{
  "norm": "layernorm",
  "norm_eps": 1e-06,
  "positions": "learned",
  "qk_norm": false,
  "tie_embeddings": true,
  "init_std_o": 0.00246,
  "init_std_down": 0.00246,
  "optimizer": "soap_variant",
  "beta1": 0.95,
  "lr_head": 0.0108,
  "grad_clip": 0.5,
  "decay_shape": "linear",
  "steps": 3653,
  "dataset": "wikipedia_en"
}
Each number is 128 + 32 x the weight over its row's rms, rounded and kept within 0 to 255. Layers, rows and columns count from 0. The size above them is the row's rms in percent of the matrix's.

# layer 2 attention query, 64x64, rms 0.0874, rows 39-63, columns 0-63
size [ 80  95 103  90  90  85  75  93 129  71 119  91 115  97  74  82 168 112 104 107 151 142 113  82  53]
[[116 133 150 113 155 168 175 117 169  91 177 182 125 118 145 104 107 135 139 197 157 127 106 146 139 205  92 150 158 121 154 164  58 139  94 143  90 153  88 108 177  95 107 173 155 185 140 131 150 137 145 131 163 136 196 136 141 113  98 176 155 142  97 120]
 [142 109 129 103  99  90  97 114 128 129 188 160  86  73 129 149 109  82 109 179 102 109 146  88 157 175 135 172  85  78  97 107 140 129 106 100  85  58 163 113 166 137 103 104 136 130 161 156 145  91  63 115 137  78 128 160 135 111 138  91  60 159 112 115]
 [ 74 107 141 118 151 120 169 148 153 126 162 166 149  92 121 132 108  88 144 186 118 117 139  99 140 126 110 149 116  78 135 132  29 147 122  95  64 127 132  78 183 105  86 150  92 164 102 130 118  96 106 129 145  88 182 133 143 101  69 138 108 110  76  76]
 [122 120  93 153 228 117 140 178 123  68 206 111 124 128 124 147 139 115 201 161 186 158 110 162 139 151 133 143 173 113 136 158 115 178 160 136 109 150 103  92 120 149 100 154 126 158 137 166 135 119 125 117 112 171 139 196 174 129 152 134 145 121  96 169]
 [110 173 116 107  99  88 111  91 127 145 128 116  92  64 161 154 144 103 147 119 102 124 106  34 110  84 170 111 105 128 138 157 185 156 102 109 134  83 165 138 174 163  82 116 126 115 104 160 120  59  75  94 125 104  87 126 137 126 140 107  97 152 192 147]
 [131 142 125 122 115 110  89  69 139 206 106  91 162 131 107 120  71 141 173  87  73 149  87 140  85  91 166  93 103 132 131 104 126 118 128 116 116 183 111 139  73  74  98 148 115 133 129 144 128 184 144 112  86 108  57  81 117 165 100 164 129  98 138  91]
 [124 148 143  85 120 151 124  57 138 131 121 124 177 149 128 135 119 150  90 110 125 132 165 100 187 164  59 122 111 109 148 114 144  84  90 137 149  50 136 132 135 128 194  53 120  98 103  88 109  98  62  94 165 160 147  79  90 123 141 126 152 145 152 143]
 [109 148 155  88 147 171 164  86 187 156 172 124 135  53 114 147 115 115 154 142 130 125 127 132 138 139 124 103 100 127 149 165 128 118  75 114 110 101 197  90 191 122  94 119 130 144  84 123 160  98 125  68 134 108 158  83 131 104  98 154  42 128 166  80]
 [112  82 125 103  79  99  95 126  81  96  70 107 103 152  99  75  99 126  77 104 106 117  71 128  78  80 104  98 104 109  93  85  84 102 108 105 124 150  81 108  90  86 108 106 105 107 115  93  98 107 166 135  79 110  80  88  90 120  95 122 143 110  94  91]
 [157 160  99 106 101 100 174 111 213 177 129 187 144 128 116 145 120  99  85 138 114 160 151 115 140 125 122 156  94 135 187 140 131 120 175 104 108 112 154 136 185 150  81 158  75 141 106 190 104  64  68  90 143 108 168 106 160 142 111 148 154 123 116 105]
 [109  97  90 174  93 150 129 170  94 119  70  91 152 166 121 106 154 161 109 105 151 124 128 134  81 101 123 120 161 134 115 135 159  78 133 150 187 197  91 144  87 118 156 153 101 120 106  61 110 185 200 173 108 142 104  90 120 151 126 116 179  95 115 145]
 [137 126 129 164 125 182 153 134 152 163  99 113 123 184  62 120 133 189 104 104 120 131 124 168 136 108 106 166 134 133 116  54 173 140 143 122 135 115 101 124  66 166 217 140 101 111  91  94 120 137 163 139 124 151 114  86 144 193  79 113 148 165  80 119]
 [115 143 150  79 114 135 145 107 157 180 167 176 149 112 165 147 116  80 144 150 108 153 174 107 133 140 155 170  82 128 160 153  87 152 110  93  95 132 160 120 210  88  88 150 125 166 127 178 142 146  87 119 172  41 129 135 128 121 145 180 106 108 171 110]
 [109 129 134 141 149 156 141 135 176 187 125 128 176 108  77 108  69 121 147 173  90 124 113 156 110 150 102 112  89 143 143 110  64 144 127  77  84 133 120 115 133  82  86 175  88 158 121 142 115 137 127 130 108  90 158 107 158 113  38 143  93 109  67  69]
 [129  98 130 141 167 103 130  77 107 103 192 122 106  83 162 147 149 109 145 161  99 118 150 111 140 215 152 148 163  41  95 129 135 158  67 112  51 103 145 112 114  83 136 128 122 144 111 167  78 165 135 114 120 101 122 129 113 154  80 137  88  90 133 114]
 [100 157 133 108  98 142  85  85 140 143 110 143 152 100 200 169 156  96 113 156  83 109 185  80 181 111 144 130 133 145 144 143 107 154 117 116 138 109 218 172 134 135 143  49 121  73 134 125 147 118  95 106 174 125 141  93 100  81 140 157 134 137 179 100]
 [147  99 110 118  94  90 116 101  98  84  85  96  82 126 104  95 128 130  83  45 116  99  98 149 130 101  74  85 134 134 102  96 160 122 123 157 120  79  68 106  63 108 169  98 114  79 122  86  81 129 109 151  98 170 103 113 117 118  86  93 133  97  86 138]
 [171  90 186 131 164 125 144 161 144 154 212 121 126 105 104 157 140 125 149 179 125 125 162 166 190 200 109 134 108 123 132 100 156 150 150 120  86  96 160 109 139 126 147 138 102 170 179 137 110 101  98 104  86 154 169 196 175 137  89 115  86 148 107 114]
 [131 157 166 118 177 122 122 136 150 132 147 166  91  99 131 168  97 113 115 174  99 105 143 125 163 182 118 123 116 165 125 135 143 128 151 143 109  54 194 164 148 141 116  96 160 107 167 170 152  94  68  89 118 121 179 196 120 128 135  78  45 142 135 153]
 [116 146 111 108  97 127 101  51 113  91  91 108  92 140 125 112 158 153 103  34 106 119 108 133  98  98  85 103 147 120 108 109 185  97 125 151 141  75  97 140  38 116 155  81 156  72 117  82 111 129 128 108  94 134  96 105  96 168 112 104 101 133 142 127]
 [114 174 177 136 156 136 125 175 129 140 151 153 149 165 176 152 191 136 152 157 154 173 128 119 109 128 195 146 166 144 155 162 132 174 124 145 174 168 155 165 146 117 140 188 170 169 143 157 140 163 183 166 169 118 116 148 148 156 160 167 166 144 193 125]
 [157 134 155 162 156 114 171 142 151  99 147 133 107 146 156 129 150 177 136 109 160 140 130 172 185 150 147 149 155 140 139 141 207 174 177 165 162 134  73 160 131 182 184 144 128 134 141 143 142 139 151 190 136 180 158 167 143 176 153 122 149 162 145 201]
 [159  91 116 131 151 113 193 179 157 131 170 140  97 146 142 135 151 158 131 134 162 108 137 180 192 156 138 138 151 139 125 161 149 149 137 165 145 171 151 129 171 182 179 143 112 166 139 116 146 133 147 159 172 200 185 170 189 155 117 150 168 133  81 164]
 [ 93  84  72 150  92 113 142 118 135 169 102 164 109 135 129 112 112  76 130 144 106 112 155  80  86 100 126 193 102  91 113 130  59 109 105  90  89 178 147  87 162 117  74 112 118 126  71 132 149 115 100 142 117  51 110  74 111  97 122 154 141  98  99 105]
 [105 104 148 121 105 115 122  91 163 180 141 127 152 109 125 198 101 107 110 131  97 128 107 198 106  96 162 138 160 149 179 177 101 120 148 127 108  92 169 141 107 132 140 105 164 111 129 155 143  71 169 123 155 126  99  43 122 116  87 154 108  71  99  52]]
# layer 2 attention key, 64x64, rms 0.0821, rows 39-62, columns 0-63
size [ 90 100 110 159  96 105  93  89 100 101  77 146  83  85  98 106 132  93  89 104 138  95 120  94]
[[138 135 132 200 118 158 147 169 136 190 116 186  94 207 161 142 144 110 104 162 177 103 108  84 118 166 132 113  85 131 125 141 119 134 166 113 179 135 188 162 163 123 127 156 134 125 135 132 164 168 115 151 198 110 133 169 149 161  91 155 167 119 167 161]
 [ 96 175 178 192 115 107 155 119 125 173 166 177 126 133 135 146 161 114 151 164 165 132 190  86 134 163 116 116 169  80 191 159 173 146 126  92 137 108 165 168 147 114  70 118 122 160 138 209 116 104 120 140 175 162 133  90 160 112 108 131 136 138 152 130]
 [ 61 135 144 114  65 182 103 135 112 134  89 132 108 126 103 103  73 115  97 112 110  94  99  86 106  94  85  62 115  88  90 153  64  75 111 114 154 155 162 106 131  87  93 104 134 105  89 102 128 128 107 114 160  74  96  79 108 115 118 121  97 105 160  90]
 [ 82 142 132 120  91 132 111 109 121 115  78 120 116 118 119 105 130 115 102 145 102  69 119  37 104 113 103  81  60 121 108 124  86 106  82 111 149  91 136 118 119  87 116  82 123  91 116 139  72  89  81  91 147  68 138  93  94  91 123  98 101  86 146  73]
 [ 91 108 128  82 163  85  90 105 122 138 140 150 128  98 115 100 134 105  61 135 106  90 124 104 155 102 133 120  95 102 121 123 144  91  94 131 111  86 115 119  84  78 170  76 142 106 148 167  60 116 137 113 113 102 108  31 109  85 156 117 102  97 124  51]
 [173  69  38 116 160  83 135  88 129  85 138 113 105  97  82 120 160 112 132 131 133  92 136 127 137 121 125 141 116 141 125 110 146  55 149 120  70 103  83  98 139 149 134 153  46  97 110  93 137 127 115  81  75 152 162 126 114 138  74 108 101 114  82 142]
 [177  83  75 112 107 121  99 137 103  93 139 121 104 112 145 120 102  91  78  42 110 155 120 193 131 130  93 167 155 154  96  71 131 100 122 170  88  99 107 140 132 143 105 130 162  93  99  66 178 147 163 115 142 132  60 117 101 101  89 109 148 108 140 155]
 [112 121  95 148  90  50  95 120 108 114 136 153 145 134  78 100 117 112 128  98  90 124 121 110 137 126 151 143 101 144  98 109 108 140 134 123 172 108  82 129 104  61  81 136  78  53  90 175 145 145 104 119 189 126  54 117 140  87 110  85 161  90 178 132]
 [130  99 119  78 136 109 119 116  81  91 131  98  93 142  94 107  67 117 162  86 143 136  80 127 133  97 106 113 146  75  77  99 118 101 140  97  68 116  64 102  78 132 155 131 137 142 119  88  90 120  86 129  66 169 139 174 143 166 179 132  75 130  76 119]
 [ 98 112 122  51 123 136 112 124  99 124 172  82 154  60 162  64  75  74 126 125 111 110 141 149 151 138 107  96 110 158 159  94 100  65 167 141  83 157 103 106 181  88 124 108 127 151 115 165 114 127  95 115  91 124 159 113 133  64 140 178  84 119 126 125]
 [141 107  94 108 142 141 105 105 145  94 142  60 161 109 147 129 127 144 114 139  84 164  61 167 151  90 111 112 140  70  88 128 139 136  94 138  77 129 103  77  83 187 173 113 136 122 110  43 105 105 144 115  88  91 103 169 162 104 131  87 124 108  92  83]
 [171 107 109 113 164 127 151 150 136  91 184 133 148 147 121 151 163 127 166 109 160 168 162 206 133 168 112 156 175 180 145 110 114 123 148 168 118 174 110 136 169 144 126 185  93 151 137 107 176 165 158 140  86 180 150 192 147 138 101 135 115 158  84 183]
 [102 131 128 120  86 116 140 107 129 165 104 180 110  94 103  54  78 118 123 124  93  59  83  85 113 121 103 115 123  76  70  93 119  75 126  90 113 141 151 113 122 128 141  84 155  75 100 141  95 137 132  94 114 157 143  51 151 130 184 173 126  95 123 101]
 [142 166  74 148 117 151 149  84 122 119  96 146 114 160 139  82 111 131 108 116 158 129 118  70 109 116  89 118 141 194 138 101  57 100  98 127 142 131 161 114 170 122  80 150  78  86  61 112 178 149  91  90 143 175 138 150 134 158  98 145 112 172 156 194]
 [128 148 150 154  67  95 104 132 124 152  79 159 118 168  94 150 173 122 105 169  83 114 109  49  64 107 117  96  88 130 105 137  93 100  97  89 147 133 137 163 138  85 108 110 117  64 129  69 159 102 122 101 187  93 113  99 105  93 115  79 144 115 121 100]
 [161 154 184 146 145 210 114 150 133 155 126 126 125 137 134 183 155 167 104 126 111 168 117 189 118 111 116 137 123 153 138 145 148 125 126 157 126 146 139 123 110 146 172 164 219 128 112 110 163 125 173 143 162 152  62 156 161 138 207 148 183 130 179 139]
 [148  85  73  80 156 108  87 104 122  65 145 115 110  89  96 163 103 101 114 125 106 149 144 144 104 172  88 148 127 169 130 114 135 115 125 121  80 123  87  81 160 127 122 129  87  94  94  87 153 125  95 109  63  94 144 139 117  98  38 130  99 149  71 169]
 [122 141 143 146 117 148 160  82 144  88 161 144 105 113  96 159 140 178  93 103 125 138 195 105 100 147 132 143 108 151 132 139 123  90  80 102 156 106 168  81 195 158  71 116  55  93  87 128 109 122 133 110 196 108 147  87  95 158  49 144 120 138 136 113]
 [140 112 173 163  56 122 143 115 129 113  65 162 131 155 144 127 127 134  42 112 145 137 186  98 133 105 159 155  85 100 121 117 144 155 128  91 106 119 158 151 145 111  95 142  84 127 123 133 146 110 157 177 169 117 104  83  45 199 129 149 154 164 166 121]
 [199  57  94 116 116  89 101 129 116  91 132 134 138 117 128 138 110 113 107 117 123 142 137 163 163 152 144 171 107 164  98  79 169 153 145 126  97 146  86 134 157 156 147 154  93 100 134  36 169 142 203 152 108 130 140 148 108 143  73 115 192 121  92 162]
 [116 153 187 153  86 148 101 102 118 196  89 154 137 140 149  92 128 143 113 169  98 116  83  49 125 115 134 134  91  82  95 141 165 136 139  78 123 131 144 177  87 111 132  80 186 118 173 125 112 115 149 150 113 108 114 101 119 102 211  84 131 108 148  83]
 [146 122  94  89 123  99 158 139 143  48 154 123 103  99  91 138 116  94 177 161 145 124 164 160 150 162 108 110 157 158 112 156  91  94 104 136 142 137  94 132 197 135 156 173  91 113 119 120  85 128 111  85 112 151 197 121 140 137  83 152  97 145  30 151]
 [ 66 156 144 138 113 156 130 121 121  68 141 110 117 122 127 178 112 120 120 151 114 157 130 164  93 151  98 100 123 129 169 184  84 111 129 148 115 142 104  68 173 120  92 132  64 157 112 200  79 132  64 117  83  85 108 139 109 115  62 148  82 132 100 160]
 [107 117 138  79 125 130 109 116 110  94 122 106 102 101 143 133 113  92 123  53 124 101  89 162 116  91  88  32 139  94 154 111 132  63 119 168  75 131 107 104  99 108 206 142 162 128 134 145 116 119 109 101 108 176 115 115 180 130 140 165  55 125 127 114]]